Weights of a small GPT-style language model, trained from scratch on English Wikipedia.
Size: width 64, 2 heads of 32, MLP 192 SwiGLU, vocabulary 2048.
Architecture: RMSNorm before each block, rotary positions, no biases in attention or MLP, untied embeddings.
Training: a variant of SOAP for these matrices, 5074 steps.
Each number is 500 + 40 x the weight over its row's rms, rounded and kept within 0 to 999. Layers, rows and columns count from 0. Numbers have three digits each. The size before them is the row's rms in percent of the matrix's.

# up: layer 2 MLP up, 192x64, rms 0.251, rows 119-185, columns 0-63
# down: layer 2 MLP down (transposed), 192x64, rms 0.22, rows 119-185, columns 0-63
# gate: layer 2 MLP gate, 192x64, rms 0.255, rows 120-185, columns 0-63
up119 103:516550440556534481537425546487535473519515388514499586485455522547495527479521491468507432455513523475504556535565507481520541544472590506494491527479466516489547436473524536444474538538536545
down119 108:492538531567520542493519455562507498490448531496462445560446525456505446540541547453508469540433513468520394473543485531525606588486486476494453465511458528475546509474522469492517553526492496
gate120 113:500523543461552482482469550416460491514461469568494472545480529528469480491519477467476601514559542501492512552501484450488589464517454621493488504539517534511505515481483423564516449484521467
up120 097:546498530514452463470434533435505515472463455531510496549490461521505511582557451420504475517497482520470439516459537471554538402452519529494493540562552545451517496500507473454574470502451440
down120 097:487507512512453513487498555420540448509487582581526502466498480461553488474532529458439534519529498485498490576512494513403538537541505500577518449483542522573474423491446457526496494540562519
gate121 106:533535503483519508621601489459558501520499552501523472533487515572463504528549498520487469515557476527439451534500486391474475549445507581485429473447486490497503470481500534539483522481521493
up121 087:524516460440562527572522481437559495531472597460455499559485511569499474481543517537479507513495441517488427541497460452463479549424508485491473438489516460482527540521558538423520488476481448
down121 093:506452510519477375500429492531493448475525430495533535488497496465441425484483505525498493480475508480546528493551476555506455472566514447449545573496594450544459513542513455466518528542485493
gate122 083:442417466462521439510534505511503520587527513561523499443520406513503484466426468447470524582542459477487457498414440471539533467486498493453522486499477482471476522537466506453561475453495470
up122 089:562568471522488481504391513497505503413520452406522573498497553500562504478508490532548459445475437494513560477493538467484494482484493527572470509526549495527496505413553498473501483438475528
down122 090:464498436489504493516560530509565474523534487563443409490501470466487484462473508565519470483479511504492430540403479426542509606488505443463531543545477564521517443492538491539468504521501524
gate123 097:453542506477501504418535467480484546469529545510551520549452469503449512555464463558534534495569479545458434570470526544592473484455485528498449511480487495527454493528458474600531516483437505
up123 090:504548540453523557529512421501541574471532486583497524536482502475450547431417487577509468466536458493479449500439529515512501533410498541507480538502470494485554481514472552479489477446562458
down123 099:443554505497487503515511513472501528515452482528463492539401552485493552468515497532424458557467493537525612451514449536503519506495559460479500514513473422559562524502514528530591521553540478
gate124 082:488421510505518497414562472536512573506511509535498552500511507490431468551458480569514470413539491445412446513495481488561472520517494475469473582454515430491536549529515485506552499502446500
up124 080:495545532447476532587475498471548464502490483422549540460404470502553516492493545477525462519468519480494476506529489440443434545472558529559525403501483541521463482459469493487422554505502473
down124 093:405511527480524422545551477554475527543460496508490475496510509586549512453501478500499503505481513578411484555514487437498591462508484512458444523496469548469457433485510592482474520498484496
gate125 075:524492533549517435487511423523490499507557498533551527533579473485509501522537513490531472454542422587505471528493482487520526443537439505500550519528424498539450523459547608457491521504577501
up125 081:497469481454507526482499560484527496483454500460495452477421518520462516458503507508457504527452577383511515461499497506495480567461569515501421506467584501488563479546484440525557476498405509
down125 085:530545474523520497444488497480531473509524494517441520477556449542512515421480558548515504468464546484570544472511533416513484537432500424559537505510469536464527492528442501539526534444427408
gate126 098:501504527510460520464522490512463496522474565505520535502507457549522556464461487535574525435475499461536551415561496447467390531525514444509476482447455447468477521486528481546524465439447580
up126 093:508499502450461556504550530557517461515496520473563509514532421515507576493444523567525469480417520433539495397583493453520432490511468475515433529514469460478529513470493471531512488493451548
down126 092:486453482575494483530453495497503429529531516547436456511519513480477471526515504489528481426548505535497486562470516517503521463530497519433541469426432459492492453383537505503490553400560500
gate127 087:509528482558482443485517497448499542430475414436532511486503519495462433519507524463497460536523451515485490544510449420407479473462492499454458515589459477527450466498523450539557516547454547
up127 080:529505512522529471506525465542526478538501600516434445442497507506498468509429460524544518439511486474514442524512554571511549480487447420553483526407507444513564454506504508518515521444482425
down127 090:491495531593484443436446491473504474539505461457495563500517424524456432495536488491551460488496487536540448512461539455569567559546508519516505567527447491397481508483511521502486455540465530
gate128 127:469484473455493438447472587474495474480505544608537481456524560508485466485496470486443491483524436478439466537503484509516527582518510572504492458480568464490550522518545424489533468422494469
up128 118:463433555571491541540491426534494529476507518434482505530443426509484545490535522534518491504521564550571554477508508451503471423527443478516518509560457540540489511478556527518449533540493587
down128 108:421533436548544571544527488519566474513504485418469538522463524518525470511521544568499440474446499565532569458489492458514547446515536486508507480513442565540464522458551529520514439463524466
gate129 089:518510454476452478464456496464497502528480450483501436499465517609474519456558439537497541514507455440510547495453534583456512582514485419493524451523494526496469494514541433518424460532493447
up129 100:560473442547518444446469497479437500519478491506515463491531443540477538411517503528434504542482455457502558503529514520499557516522506469447550424550464510567464492517549430543476440563470455
down129 097:478433575537499495488474507469556442507509429528502554494485466479527445469515549521470525457496451522513518503468545509523497493500466442522462551433529498555475474491461427468489526640425510
gate130 085:559474570468454445563529465507456455501458475544520462484494497497477513489535498548513469494553462482511539511483474525428494506501518452554559513543401601452511504529525521418550564544517463
up130 077:473517393569574553407513557460546540530517528497463522501538458479501485483462525477464511483485519554466481469542553475519477481473487486468430523507578402561507488511482472562495457507474489
down130 074:593500460442480475532554437420515415461430422483453521481536505434464463504479515518536472477539471530440549449498547517508532518501487505506477549498476508522427483526532433509557502490447500
gate131 092:560496542509513508465539479608553528460497459540531539588536512484503545503514483530476461466537493499458511576453528469604499473551486505527418461547530535504478460502474513519478445506437557
up131 094:520527532495507503474488519532498489465527427558480532575571495488567532435516456501443471471538425520494492504476538526570492515573497548476411495557501535493426445505548556477530446462455493
down131 099:474507458509458534465450510521468488498469491547482576504535462504484524478562520485484462452460514539550507404572571502451543501504488533532508552441581543504480537607431482470503484450531493
gate132 101:443502519504512482556552440461511478452416480508560514513458501471498547510469516489561515589496532470542499432428557502476477577526487493506422543463493551481512449502549576510477545513436493
up132 095:412526512470475463535506479506495486449443513471569444453486492490473554485530451458546481515447462505552514418391442432456556499500448557521431500490538567498508494466510479491493524509481530
down132 095:457413544469576532502437424500548470511515538545546506434479551484493510480514478447530420473557534513523403560500497560421505490508537499543526503486484453517499487550499441503499488464476535
gate133 091:430465449536471457508557484489529507481520508537599441497564494468448493500542442435467480490486479504481468540509514530470534477432455494445451572542514533433434477451533523512521475473494587
up133 093:469420455581460482534576452475547525481546494569570441520532444504514452513500471477465518460489512508507460529457491537481488498441478522458464593515510569479448523438497472465504437455504530
down133 098:558427514472551437512456539517488570501482543537426579567514473485473528493525513514468456531526507513527492471492437425450535458460563473441536478522522484531454430496460493445517430498516538
gate134 089:521514524518509491527514422462465414523493509528491473509448483475525614456503542551512411477491501549505528541511446551502514438483550478574472482474474562470450441456485506500421514513470442
up134 096:525490520512529434500473376482489442443526548537469506493507548449486575481473458549513473501501429468543534535524467485466507418463518454560491474507479543426457483473499463496501526474527411
down134 086:475470466512460493502506472543495546485499474481538540540480453461472507608537486577552506539565520432520510473565531489505444503520483603463483528447572483553552581476520519459481513537516523
gate135 094:462521482469463526534481486498551469538487450506439594445459549538482520436427477482501464548527545468448534420476534419463526519474454443528474566471499481539512587483494478506493501441519509
up135 096:533551551532533504479486531531480566480533535461518435572580526541494532543507531567523549437543505531500482532539465544542457479457541509491503457524467481498479459561517548525544541496379472
down135 095:497512514515469454522527447528503438514553549580455568481448416533521436515457543532466490534519535464473508448454480519489598525553521452587522522516551474521510504492492460504522469472582492
gate136 104:511498511516476474480524548545481485539517530490518443494501579500468525490526404439466525477592494523480520497511497549499493469530525517469467371553464577452435456525455405498496497492517480
up136 094:511443498519484559479565450490577480487515549534461518488460468480456531560531532553500532511522546426473371538449479445530502467548494543540545526497504509536533557513484549464493539496444544
down136 101:537549506537520442456538560529511510587541505474541460543438509459467449548480429510499520563553476529521479444595440475536499493477537497482578460506456462530531501489489480482555492529475430
gate137 091:482541534489419514457467464523472505538513508487577471473523477494501523449483545537474425447455496434422473462537527506578496485468560473533549484460549597478520444500463570449519502536490484
up137 083:486515424500607460497551547489508508504497490513417477568493493487455463490532467507492549535529517584561540557454460500442511559560483499512419524474510445564509498480500535580520512488514524
down137 085:451532445561507507507481512447470463506564505540543558497505531478489554580473490482485502529511584564505440512490532472526411588478501489482477536581540499486541455543482517517589526449507482
gate138 102:542494481443572566533447538428539505532532458512488490562498536492522455564454520482454465491455418545517575559549434528511473462493483482517416565491514503486507469482447501549524447507511512
up138 096:522457479539584464536529506482453521399450469577458507481469517479521459510489493474546513486505487473467414474492477529446560513508480496491529445429555536470452546490504504462575515520561417
down138 107:536559509467459465485440488442524445501560469512562480535494534452515464455555523487522472485508489534496477534504468507536516445528571475514457532479499495444547494451538450522338503503476550
gate139 093:510415439539544540538513490513481508477519540540456547539481451494532496514473481609512434551489473498453476559521556530613546499552514471446510518495523452469520483521531549482442447491466519
up139 091:490488425542520561515476442516536498462508520558479495513499454509544535495498486610524460554511400549491454497539565532557553543550505454427541474465564465504499498506493526508524448441519501
down139 092:532493535527507463551549498471448550530532507487496481509480494510455581480525469451496496455431466498502460553566428545605565444524535507430483524441533454535467499411445512508500504488474496
gate140 102:493401530513526517486469425466470461482480529568467522502539528539410500502439514560483495431493468524450576517545476519550437511555521493406525479511511462536462545501517430468463476511503504
up140 100:537504570512450493542481458463534489454491486465476458528505464548454544481396495472557436431505447477421505485560423527444480517489519428403523516490462522486488475509469495522508519531549479
down140 098:542560600499494503481482511545488496522481473468490541528531388529400524552537502419516512455533455455499463494540574507400513476492514536532503576482509497499470499518529492528456526523523532
gate141 087:459520450521575534492457438494543536445511426489462522547552436449538499482446471451490496464482515450526612524494491459442538479505442525479506490559459507483478445417505466503457508483507455
up141 096:498484487530482536576526497525501511512441446486499507483504574472556590489471377530498509490523515491562511461522561440504542472519540492487500545579512527511467446496418485579455539513499464
down141 096:492474458509571462521477433521493537471411463528519521449484583452504512503488516500520519536528553449532593548507539452532491564486521437557521485547498568441434460448522519472535484465527485
gate142 085:493519553511506516461501517575493541404542527474506545498558547476527495561542473576542500426468571439553518420468522540474464519517489546516551533509462558425484488449512510499514496530512552
up142 089:522506457427528491550476473461479500584461486495508478500439451531564510467460502486458487582542408564467517546500500464478540479466497450450397476487544449498491514567488527501466486479492431
down142 095:480567450500558514533517436447575472493520417472476445472502483534529482514501547510563459535487462534474496433532489404489502527447512452490566426550540511527477489540550488456469524457550492
gate143 106:464496494548527503480488485513487501525502490515562522477452424491485583534541505458569465440478595537548514483506611504515531539477446465481472535554520513500523468458528545487535454486406561
up143 120:523506580540474534466488532533520507516510475554553500440524510498487487515467408514503523495537434527423494473478503445367506452453513520512491440514500542471487521494441508547520544416539552
down143 111:510487480499493534472478525512440527460477512518494472517549601513522417517511435491489493570538394549508550460574475488393540484523473540475479450498464485473460541502440499556499521503502548
gate144 082:521436490484498475498553573500478521549563517520549485489504488522508503547444494484593529488621471526507511506433444472489509475503457434470501590439479559508540467515534528493558565477484512
up144 084:509507493478480527512463510500521483582478493547562448445502445585492544434438451483533473545558510546485488558475571465484475511465407480467549481517558553471458480559470543505531509456529464
down144 092:481535509425503466485477506619491507489499446493456481570421447513523505505537540462450486540499584583555489495502553441568564533466501467467453482497523457527444523540467489535495503482505501
gate145 109:434453472548547466402470500518476460503469496442454498560478436529485465532574446427517436535474486534534483530485544471550498454452525474548470499511528525458450489514549507474594466525480488
up145 111:476531474481451530468484541508470529407472509560543501476515466454534525439530526637486545482493507505490487435501462492520522480593523515438490415494450533574494480478542539497457469491492486
down145 114:492495495489514505432605470480460486498535474610504532553514475465509528537489509467552453445470505448498520467556521443512515510451502564461504440536497550521442518518559536448566437541503545
gate146 116:506511540533510517569465454464499484496556481597472419507503513485527514516484463533510446544538489533534406494491535533450548432588481446492551542543505557471450477482538561472537465465522478
up146 118:470511495524481456477466446535523435430495469479528509457603591501385506472502447473422455518487520516488511473485532517453502448456455471470438488541503495506517497475550484523480467548566546
down146 105:476471455465554480425473545561507503422461481434459501477502453494532503551474503520448540474475508473461507476514472402464544546471551494409500470538506464554523497531507526487488612507551506
gate147 102:486523544607566509471567484492569525446478413484496448536543488541492497531496487500522474423505535534464491491540487499507494509439537504470422476468593512451494466480531535515548514514436436
up147 105:420500557584508546503536500512560489468528428562522473523560434522511518545472506541507504458470494518439524510477486549521472556507560485488492486454564482430431488554530538428526507459455455
down147 100:509514493481474479496478492506541467483439468521580476512598532536541505473551434540547530468568479518521455476591481544552516462399510541463492534476588463532475512552502493464481509487493440
gate148 094:485461529528519510498555433556532456462509484482462562487529437518527546445467498554471553470544561513464484491510500453592529500545487489471507525571456469492468449437479439509516441579440537
up148 094:558512531491448523486454551451480564495463524517582443528440589430447451548519471512545485520445454484525500501497514500420496518475545505535505484434484504523480520537482581523488554483578480
down148 091:434518509556482476490574484494450484528529585542462464449544486544504479497567483530478501499522549469479487465531511504568478485583540490487517523476445530440425521455544425571523469485540433
gate149 092:516454458508534482515474516491464502502519575596457548462502452520542466555469497503521534536551524460544570486441490476494475510459542510477514539445557514515485504573475410503561470401551518
up149 101:557505551502433525450515473472482547500429488526535445513556483464457507426496480595513488494551458502440555551476507543538483542500552506442565504534436473484477538591467486501502523557519475
down149 101:505464454508493523543573520467470519418541489558441536508469493485465493534474543493474442473521461454500522430424441529518494506465595501439514496508510456500435476520426442470526446465563528
gate150 110:482488466510478493531523515497535512462540494548570445438483519541504570546593535516488515531545498505481524548425503486574568471451478478463562563460471536401503449543527523466471536523464513
up150 100:552467521444487522523508463467467529465518512529509496477579483506492549454543588475597454498542521525528505430447462509521461471500512439501540513533446481453534589535502483468479544524412443
down150 101:505491501489387517497498510547552486477471448464488511496519522552582520550482551404507555423496433562510517559462450481434468478476532460447530541499512495572526526520512557487483533486511514
gate151 103:495476472507573502426497521402502486454504451565513521513496478489504504432514472564434495512469527495457434478570479551587541544509575533473454444463495496552555488488529489463501478538509442
up151 099:560408516488433520487523486524505507501472558449447501511429524525449586502563528464525448504515497419506547570452565535431537509527489456522524507516519551422522512509535514507501540537505458
down151 103:396504500540496507518505543459454455512478507423532533536455510471421461504537500555544449523431497527533497501408533484526541575517572495465497498482451540547512510436536499492547503541491433
gate152 102:517502471551444533454442500465529506476546486468563529444507463488485496500527480476490551544523553485473496586445536511537499508561492403437533494486525545495471444493515466482579418534490590
up152 104:525575482488539533497555430506503424518478510498423380532480478498496488488517468519481457379461418550524477494503434462471487504451490529545496552464539503524518511469502537489480525536467478
down152 106:468489537505561485477488537438485474533451473534512503470460446455499463473463465522515460446477542495492535512615481504492536531473414407544472393549487497516514446453516508426480527490518488
gate153 104:501483506508582455519480476520492527432521510494483549466508499489492527573494405480512534397550488522519502443473462436485536439479518563474497448572499583493517494440466411487505459514492515
up153 115:527514482509481530473532487509556528479489473437538462521455452530474538507485495560495437576522528394543479551521532548538524482530463465480492554490581442484507493520535550618484464443502478
down153 108:501505531456538390492434528554535530458519524515484572486488538510487468571566512532514508420521467471497498455478542453464525512525560441471522379472494493542536489487510528499544503535441525
gate154 102:534491530542514513561469518486461516485460483591447527458505365488555514512516453568524443513442444479520538541489526534547458502490517482448538512506417514524504510495490542487588500459456506
up154 092:475513428470536529404474467507514461521510466458515479498540539482475468442450512391482488542569510490523506513624486425509555429477487477507481533539573516504474475472514467496473534502471491
down154 095:486531406491480479511490531548496493514560434530464478546558482480525525552512484529555531524502500515441490561508549377574492496510467462488547547600518530505526488542477479480550516463520438
gate155 087:488386559517539516449549527535540551492450515527496466493545439589493480505475445549454497505552519556460560496531497464540475507524526491524440513483484515572481517419477475525512417461486506
up155 082:473481557430511463509514544473534515439505527471511525529514557531550452502541590541521444450517538478488431531479505544560472497509490513507512478481458432442570508547536541511542456552520398
down155 095:490476518499412426497452457447429480521463462492573542531457568452526513509556519510446500535493473517430513507486430524582472486480447537503523435536541555491464457570463513505471533495494487
gate156 104:561476517487492444449544498530415481540488495492496497528479493546417537455478456539481586525493603487476504541469463486523483499407518527516491414547534536469543507528504535523545482558550541
up156 108:488539469557463461474516510472430427522481510537456471426496486523417578433533453484549513465496524441462484522472466511463481485464563541455499495514507571438463525497466495469558543568488555
down156 106:541435516469526501535491483479525564472504401468570528483494503461523523524527540533484458525415460512526568483549542477527504493543509500521507519505532485581410561589446489527437461486525489
gate157 084:552541499589505521488541490565520469523443585522533477492464488493489492580424526474473565510434504485478413490523542502491498513511516415510553440493506515485494556414553513476497494437515518
up157 102:633491525548571506535489520484470565506512474515435555560518449501547428498525541554494534552462475505483516508520480491522506584444576496472487531456467465493523459475469557508470467539514474
down157 098:477564591539553482510557482497520526525495458408521468540488445492491538544444591560445540486475466485447514545447527476480533496459553473475490515512540550495433536492506555548556480478513467
gate158 112:519534466541573512476530454461434589446522537533514534537559467510555507514535532552519544495483502452445507520501454549569504485500576490476589535447499542418488475449504459466501481515495545
up158 121:548557515530484514558490517497529462509498417455450449449520540490446417508472540417479428476448461499522502428522514530372501527518542512516502513469503455544491526492495527501522509479465429
down158 106:474566519560525478512501543503433509496468502499387540473462535531495497503498534460484537499533519480522463582531522473551496414441570512562469491541493539480505551561597519476528525463529539
gate159 112:430515500475512517480464417539493429505512558477517561514478480464421428534547432443511531469460448488468522516504453536545524506535528470528537514515450519439461506468470572430519560459499550
up159 121:455422475441546515475544502500429480430503567545563503519439529559383501468519477465451482476488501521476463502509441499525535491498521474491488491508563548574504565459517429479508484474536473
down159 105:550489505457488549468484510557520555426462415496480478510514539494447610469533444519453564504535474554509449556514551471518498526463533593556492527534542473506551495511484533472479460548495479
gate160 106:491509546481532476395510493494461473502479508506515532466504475493489425541420426564497542437542516480468466534478526514509523470513465470570473379503600533544508549511477522450465510513504501
up160 104:570464484522434505491548468503633504450501442502468464507577491491544617511480475470448447468474498511535528445536464481437485528476527550485477547527499519466509514442472455489470467488499504
down160 093:516427527431476419516519466505531498504498519514497559481526498544499488570428417477566508465443512488469459545511469471532498441531491454504458443448543502520467515592531510530538476531494408
gate161 110:540495568532504401498523546441557529517544446491459424560504426529520511505491485559441446413496485499481550478440499505534502484468572520528481486520486547437452516573510480488508486521467475
up161 122:486408545557499481474524473533503474431466510510474530535529431552580580521500539554499507515445521529448545450469512484515458490528495513504471498502511511466490545534593478528541470553390486
down161 110:537470544567452476501472529494521478472462482508525458526524555467511467525510510554502520454493484519533529481549582565619470496581521521542496525452493472463474531574496531445489514575415482
gate162 101:480520528478502473576432463494524467526416518456522472536501476543483499545522492471579440511559491497520545459529519437526477464557545456591480478582534535444495506492453460526505515558437535
up162 110:532498524488489504512511460515534546448493510492488504533554478524473524550513550520538417449495506526470494451439506467503477463503544467552486498592556476491422578492616468495448556522417509
down162 104:529520562522519524524576490498507424440462480479538542450536510533476473437517482521526483483545446540488387558470395477530479484499536453515536493487579480494554548443481510487501513491440487
gate163 091:522563483562445538498529445564503512512453569475449480448437533454486506484456470499593478475508462569515467525529535438496472551567492514518490523525504448512452458467446462557492515534563548
up163 085:545492451481474509521454551512474507485451603535471491496429460481448551507501488500596509523502464492504473533528474457519549531502519488453494586502523501527520447465515486463561392488515403
down163 092:473434477496526539488499467517440510461550427522518469546488462541516511388383476452429529510504484436484537477503524535494431501462516530508497503410520506501509466447562457473494465489480530
gate164 089:495466468527552481511520595498492479492518535512545483457502474489451602543497494473570528504504512462565440515460471485524588477434482476504464467513564509552571462486552469443462497527539572
up164 085:453507547530523547490541513483530468500585562493482453478447559491434493477550545504489518545487471434453389489480492509537544489514534453495561518460488471504478514516577560448489590507514456
down164 086:557470514507535537488484589433504578506471506504461500442479533561502488446497488547508433490547469479464444446601497487469527568481517490514470544566500602518529463494496509514440529460509515
gate165 097:487445526465485507476471538520495423479551493518557449556568481443500481510500534549487498463451555478515476457405472561487513483480518465463491468521553529507481537544602479464519549392498485
up165 100:535490524447399465474528489522473400487494459489542508521544538493488501492514539459478479507482602526548491486450423499535541426475445508544404481509549560560482492541496531496483502493456513
down165 101:428498506554497504475552518492441469440510463505460545512498428408526526574476536397470549510507530538433510523483538512508514535552593485508508537515535477459423465539519540475511463491499513
gate166 093:496574439530501491440617476533478508490486436447493436473486526524519517523544492466473495520527554542522506432502470442441481471465388401540502474539529480529480492547489507529489505513489477
up166 089:471549506486528508525573515467492494460459470564467460481566520466538484494467518469516496532545507536565526472462454544420413538507503535504480406581496470472534515546458515511402521544475469
down166 097:482479499597431487520466545476526527575517531502478491552497458471467519529568500570444573461496559436453513442515510437467590546530537520461555538481547489480518518521494433482509519507520497
gate167 101:500470507519493533528499456532496522517520584445427536496472537549497551549469541555442482529438449448475492457479529544552464486437454470447497504518578482503517612499572509494504492499542553
up167 092:500486494531467537584442549506510537538497484513458570429497560430532455563461545447479562553502446478514520452571463540508480539464520500407512484560461480463521512516431460496482490482494495
down167 095:524546563475518494555556519502519502471522531515549458465527442473463551512560468534498417488564512444487554511498476479462516437472505454533494546440525447514487531546517492515508425616487433
gate168 102:542528533574467506504480451536464490467512482519510461475463466541512570517478513530507486505416534396514495532478503511507422504462445508488424558496510601559540427500508531488552534489561527
up168 099:458466502436549486467581566492596531506500492509501475498513516472499491510499490575511515447538469553500476475494477512495583478467562515521559506498522445454412570501527426522462498444497578
down168 096:561520441488487540491520485429556520509502509534476541490506428444532575536580484512520511525563507534473581447435512470500545496514560510507497477511492365485483482461526487540460492454512461
gate169 109:505534594444465578521440492544500482516483455475470486494498563451521489524562486520527517494472509564549588466461504521430455532493510438475515476545425534443444537506530495516539566453496525
up169 089:525529487504506423428518459505508521453531405520564438488444481539572465532475525485466437490491460490540485429457477497515484514495415559489426500472525469522495495487506427477419473446493497
down169 102:476475559472494575547474512531516500488461543462464486373539523506519474473493479475525407518495512567470506434524533474441564511521527527533538535578457496478422494502525556476529536547504526
gate170 109:469490471456473509457547456468517519507438456519438487495530444482453536519511443559526494506429517570545523517513476403443499435439478523566458524595536489564472486478493479508470533451467510
up170 109:505434498561459473487487440495494452489479432544489497515464512553522456432461533507525558479519532535518481463482534533422476512542463432478421543566535544509619543443483526510483511481482517
down170 107:482452552490442552492497513442528508529494560519471442481434457448520534465499506478489476485437547515482510467532525464490443522431473570596567434522491522527553449565427543502488511494533523
gate171 088:478448506463449430539481492499523537524474556533549459487485442482429528493499454469544529483425511413444437556475498460565494476492548504587539533546526552518525454522499502524500545492569534
up171 094:485458469500533438472586415481515491460487505442511460504526454587490527469502518446463524502567447560539512484461576442529549461494473578548476534510555527540509508557502437507490531472518505
down171 089:439505465580493455566517404539445496464466516506497544496495483463439518440500550524574457484465458496506468499482471481524575551521503497594502494478522467527449443479518459561508474483547566
gate172 099:514480560491485500378436527505439479426441493509493492509507540551507499543487509491562458449499533533465462447484529581492489484530539476565510514473503530494404474513563485495495555428513453
up172 099:485481467479566460367426500530441439422394510502455480537510496537513490559497531536557499455485461499473450477500492569503465500521521488496517527557542506512490489468537485511542511469547451
down172 101:546457490504515554512457518501563512491480490432469469490507522464500524492473575504456507528490517492556403466471445458439513496527502470526533424546472480521523602523441484502525571586480568
gate173 081:428467545524529461517470495458525462505470457514482426425536493533543544439470495511498450520500475531469522490459524483511510455564488509518515555481579602483501521599546526548539562472445508
up173 086:539485410509500504517531452577503510463494562508533569536440533452447489550564464494494528558541462450515471496499495536566506507462479475521503473505385447492481472425519484464485489468525573
down173 089:509511493499474527482486515407497436498531525451489456476525408524501515512460519454525443505586526527562476503480462478529541435569471426525455463523509596512438500536536446532532517497559507
gate174 095:554509561519473423478468434515497527471510470452463452468466559522479548478454507523466474508490489560452463536422493505484443594482583553549429475516445475440502518511515512459480454468498525
up174 102:511450503531584533472537527485500456446439493546526553490543452550489490508519483578489440502454502512423491506474386534468509443476477530466565531474575518464518444492501531519521474516551444
down174 097:520525500486494460524471420480488554539576517473475385527541511428502536524461546440432507534536531505466491521491578460465473527513533463495415459513421496518515504483514514470459477430473532
gate175 104:533529596501516492512425507421488502501546512534455487455506501495507452562558439489472475551515496505513485577476553459486539429448428516494468561540546511505465438510554420510527554509495485
up175 106:492496591491536473542422518442450546538498482525430569429501497489508512523535471486491493556514465484473502597450538459510556507467439558482480577528539514452459498483522420522503524512536482
down175 109:540481568500554487541488530448617484517549537491517522498534583485549482461547451473454521454515517463521519553521546538497492427460423555521537468502480467535465490453507488505456524536566443
gate176 099:470557541489446476502582535535509423498554425525546435486520468460501549475491451505483412406526521499434533493505491528536491460450506550466458519486491573560453487530522501458475541510479507
up176 094:505528552563474434517536529527479437543494447468525471491475466481452599485443482529523424469518545526469510505464481521551492458471435533467423538484499543585468440518494461483538523572502523
down176 095:529513498519533513519481479541451497520500512455489539551465499511502488475486526479578545537450501534569465538646479474430540524510491514487584508537494479547535558544547535561478527429538463
gate177 093:479534516453505444526501482452484550569507487479515507518520450518521504502424545434554581519510536523490540548526543488540471466442429501599454522508593516545514520497530472540499538465437554
up177 092:566458488580489487515510451544524428497488458458491552505468484459496466456556475529473482464470452549510448447451475534485481535521542476432526494526395519485501461455512546465501458546552409
down177 093:540514503450489467445525591469506512577537457497447545474548429519505520513486472546485445617526533465567478497465509468506457465482576529516474471577497538450486515497509514517513525528577524
gate178 112:527498461492473620527517552490492509501475483534494516473518518445514551549537424479546531445531526522476425514533470427496518432472528487484487480534464515491439389443464463459467477467542469
up178 094:537502484526486494475619588508477469473483495498510488469536447478511529520528569528490518544533527467448504485510569459437474506476483488485467549434543426572466478553574499528467556527549452
down178 101:566542566463476406450441491496517530522460465449483530462465462498535469449534591514510478508508492507533553434502539516521481459455483449484495536498560498486493545532520480550425593527446500
gate179 092:467542473559537466493447492472528510519482449500522526420553515507512494508487398544518495515481563426517526545501523492463596503546486562433517564458501494490500531406476532498453431500494455
up179 096:460433447564489476510535539516509466530486557460550446518454421512521514467517599411495475529541457538500494470560473513566492520467498478548458460531515429536510463485520421505516516521512558
down179 089:522481499483497559492424457526504520459522474597459487516468552526533499591464416488438485548481421487492478518494484447511546498483555510544486535538543521418483452471536593499463473493493480
gate180 119:479505484471596526491436448460481483525443555544531536482526497479511397558514464500465427453482490531489543546530442532464457527530463538523496479527459504481554500528514448421512500459451575
up180 109:430487494525504540473473507508449448528421544535599548480500484497500560519543540469550432425538536516528499457548506517521483541481506466525487437462498602534534547525451529433522532467491501
down180 101:500518518490533483450535515476594414490543486438484469441486495507505546483426471490521584502455479531490495571519457478509517425534570489521533507477508482454471478544487480499475429610457524
gate181 087:481489430510483562476556480455478513498440509506543441517486511480442508523494515475504519503467521597483578439507521517558514457537464482548468538561525500561471519563486519490468564543417589
up181 117:519568491498508497586554536519512494630556460481477522436435547475489521496498493486489497510527535516542463545539533520526498521481443470558527439457462489432506421489472526509435555490551493
down181 112:538542459462455529506572539472551506559541476456437503388448499491487562521443485452549531424473529519455431486447542513535534489524473471495439475458476529507523459544441512503466503513486460
gate182 105:504468505512494489425518507527463491445471508497557491514495574536478427542505550536415554455438534532490453529510492424486439538532466535562472438549515461524466585538529458522539444491481490
up182 107:501520499506529491592495539458528490584488561534484488464554385469467503458482414439530445550515442460483472517509482525541551493528549452465549521544517423525480476541466489481501505461486518
down182 101:517491552541497425473577515470474525484480500493548546460506528522523433443470574489474552523516531495555550517440552435506428536549441474504499507485543495451447528531546467514423506457572478
gate183 097:539547493530525472505580550466456495456473505499476534467440516456463500510484479504579544447510474501461518480536496514476543466506538504561494521596466448424463475532443506478464576470437591
up183 093:474421536479478522523432423542535498543528481463497458526559493566539481466504520485446420536523510506556470526475526485505439508505451503441515477447550548560525554492540508528545444529566430
down183 091:553533442531537516488534513411599527433514518468470583488495485504483505504475555473463524497462554456489445512500503449538543581531547478482427471519514495522522505473533475551590503546465534
gate184 090:522563479536461458449513501440486444501517485501470578548487511446426424499520430492534514572455456465523516445484476496470561467493453449490557527454454458495593439474525482506536510520527519
up184 092:540541471489451546505530481483468541515463466427483570559506542374417456488506483445570527452498526493538513508528484466470531477519469467510538484457492481586517477543462490559516501516557548
down184 101:485495522492463454537490528569473492510502507504490574493528513464523534448483472473462535498575506558458431491492474551495399454463497502586525510449524446486516529409452418469477460456451512
gate185 101:475572465496471439511488524499476484517537450486508455495556500568520498475534449391516449470535477537496428496424459492489545457450448552479452493478471509468455458515532542433471490493594520
up185 103:532439528472445450476571527496445457469575493475511429555471516590446497478501501465440436447491532537529490478479460490508540507436489536526485503510538547473473510514492555420530562558545487
down185 100:466495448522511564598438451558541529484476481473475471473428506529507587505491514527493551516502481473543450475492481510559425474440555484509523555478491538545541442503531422569506494518541480